config = dict(
    head_dim=32,
    activation='swiglu',
    parallel_block=False,
    init_std_qkv=0.0536,
    lr=0.0144,
    schedule='wsd',
    final_lr_fraction=0.0,
    batch_tokens=16384,
    seq_len=512,
    train_tokens=113400000,
    steps=6922,
    dataset='wikipedia_en',
)
Each number is 500 + 25 x the weight over its row's rms, rounded and kept within 0 to 999. Layers, rows and columns count from 0. Numbers have three digits each. The size before them is the row's rms in percent of the matrix's.

# gate: layer 4 MLP gate, 256x128, rms 0.294, rows 32-38, columns 0-127
# up: layer 4 MLP up, 256x128, rms 0.305, rows 32-38, columns 0-127
# down: layer 4 MLP down (transposed), 256x128, rms 0.204, rows 32-38, columns 0-127
gate32 094:505498490497537494488488506483501520479471508522506475516546482506492512547511534513480523504498531471522502546500492467485514523518470517481437524493474519526491508520499508514423471496481477515486508482445492516513501495527499498524459511476514485506475506514479471471510515464564500546485469528502449457515495540507491489494489495540528500520503539500432538467486512518445472496510
up32 091:508455518501471516511476501485519499526530451472524475536471504454498489519514486556495486520496469541517488470516510520450508467501525513524498476495502542483541518497491504507515519481473487485515504519518544504492474532481477479448539493475511489489520452486529519504470491508508498490494475469473500481486503434489534443484483484488514500515521514527510517543477476458551545456535
down32 099:494496475528514517509468486505513493481570495480483476488459470468522502464494476513493522427477494510509509530519503494485513526506524517472500498494474527511462502453462509473495532479511524546457469522528462479524483507508499464544513513493538469496476538528479469476532482527452529493508483484521500501529458525488475552535485498527470508492492514481538489450491526481527500482486
gate33 104:482492512458534518514475482505462521535530509535489491440511512485502535525509453501502503461480498468483555506525518497499509529492518552441516544499490531521488532492499476477487501493486473471524511479487471503539468521532465481487521511465493490471517487464494564476475469519480487489523501550474463523537482499485503501500522484443468507528487529524499463483498503515534493485522
up33 104:492488486523488492527493499491495480483540487524493472485539449524498484472479505528521478516468482542491494510507501485494488530435496496487497498490503565515455497484508481488475461500480469504526502478521534476498480521501521457504506468518525509539496473456486454482545492469456494531521504512459504475509524541542520490478506559498508421507512503525471487501462517489493479520542
down33 103:507537530547508480477509480500505556467500470474530509429426467519494480463519532478517478537512495557467502470499556510518545499509491501500496493489515524488545536516506497493513502505465508462490476486471552521448486519514499508499499469509474521517483514494511457503518512486481484530510502504515448544493490499524521482520484498491527528535545467509517509498493514496524494511482
gate34 091:554523498507536533494537500492554473567508488512531453441524498491515474482544504507563508482523480501501484433565497474508481494500503515500501562509468490530501520480493519499499509503534518539520486476470486495519472475513480471475484525506515525491500492542476480506491506532467524523503459500495476538472502480506503507489471527507492534505476503465482507499514471511531495465497
up34 097:532454468556544513481497516519549462521499481543519494519539523508489503465461518505492519475509534501479493488505567490486542485491495494497460508512519524506507482534505532480517502483526516508512491520438505485512505513493445475495476491460509497491515477529475466521459507515505509517529497473460498446530497473502513499474478495484526545462510498518504517524521445475520471544521
down34 103:460539550514451451530471479490437542463488490503471484492510486519460506498485522501448544480480464484528526500460478515503504543478512510487507500502493519448521517490509495512506481477475471477495511519515484529520502449470517505494521466526478503495523543481513518469527511486521472473489504480497506506487449537468447502499516495496507470505487521549536480450501518501497531502492
gate35 105:456509475504505493496483503477521542498457482508524506493515523548532483449515554502497512473536493500504501529500481445458503537534484498489513480561489471512491515527507497517533500459503539510507500511493528497483460459522511467487439541497505519496477531493488469508503491492508491515490483503507524445561489512531482470505480476431494493500515512533472514504475526498475460468482
up35 101:498498532489485529506533487488470518513493508529538507470495451520548505520541522536522501478534504514476504510522532512537500534488484524546502474479482463488471484507522478529464503512501539535513448493518499458445475517490540533480534500506511512511540498506522423471514473509481507516493523505480535495497458548491521514468500488491489487469530513521540510484540490502489492496555
down35 102:485499500486516495513461525507490523541514488512506471484501493465495515493495476503461449528535484517480492513483527517523516520479489503465465514503466447513490512484456489534534494547502506499526494505477486457509554540508494456477497477482526486506523523482504486531477486517474506501516512483497524520435514556504507537480489569510538513528504430524489508526519534489524501547529
gate36 092:523491518514522566497503533551483484520514491475477493540533504493519477489517527477490527478471535530507501507533545469500490503505526498498540475516475526522479529506462459531488498475515511483485467536481472480545503529529459489473517510499508489479522542499508526528441512520515500492531497438492553508472489507514485513500512492507520521488499493519530487544528476534492445541460
up36 107:499502530520473514511504499531528498491476450503488506459524519496577538506514526465511477578485501525498476482496503561472500484476498496486497455469462537505501533504529520501526490532443450497518496535452499484506476519483488489494500522484497506487539495513494508519476493520522467504478488475497525542484482557522508534550507493494458489497526493468509506523457513473502493486499
down36 093:516524539472522484494483473501507531524479517497477518520486489521479511499498485447522504521524480530510493471491542505538497501459483465464528477499530461510481491515480506512519503494541526510554501474502525492459519502476508509554520529550518527488519516511498482481462537479512537514530525490494472524491552529532493539437532488495530481484492464538530465464509513505526550488522
gate37 112:524499512486475498483509508531484508522495505527498487472502474560457515494508524523530480485481515530517499535447531500504448562562478510475513514446532516511481479500509480484534479486486505492472531494506469476430458457489498464490509478503512496499528522529491501479528485514554479532529529491551519520514485514453486514548509494489516513499475487502491514536513499496463535503497
up37 097:492458531480470537463507514496544484513515514460530478519508493540487502446506531525546472492505492558487518521502525491508439513518480519508496508480544516454456485496467486488488512513530511515499519493511477515455473487502484494517505471486502474453506465512546501470520498517534537505514502526478529460522506488513533474510480464512563473496508483487482479562499529498463507486485
down37 112:493526492519479536498489526546508508503492458523491540485542491525470506507513495503473521524503520507521528482455520562490474509495510488493529533473486513503526488453510499542510511527516475524491532462528483492505445479467519512516536511509501478461512499510462465505539523487519499462540475546503508529509524475541475489558527466505447495511518469493524487495486458526541500526525
gate38 095:520489490509483490500476494500472520519462483522504509504500513481485499476561561514491522524544493496491515471539432527500519486493517555535489496517478490505517512513475507511474489487484514522446512469533465495510491470541453494545498521508503506526458519501531525507490527504488484501515513504466564524441493532540501490496506452450511500487507509522516519529516471503470538459513
up38 098:512500464484444456527510465539516482542455478547499483522528482535485513508507537478496517535516502486501504487495416491515474502469442528538509509504523507474505461524479484479476494529493474473488509496517503463490499525490449494522478465532516493491488518513499489489512480470469490507488502471498539535447512507550499531508505507510536535482523523518528497493477479515492557511481
down38 093:478475523532507481485520466488494497483508501511551495540490512493497516527518518504489508526493467486510518507500453488545481437516493518544516457511500455490533470550482469489525499488549513494518529517503569516437501461496494524529549479528469500522510533501510523505490496488471530508500505486497502486471489525499454530509492549497524509491484502508493479544548508532497539511545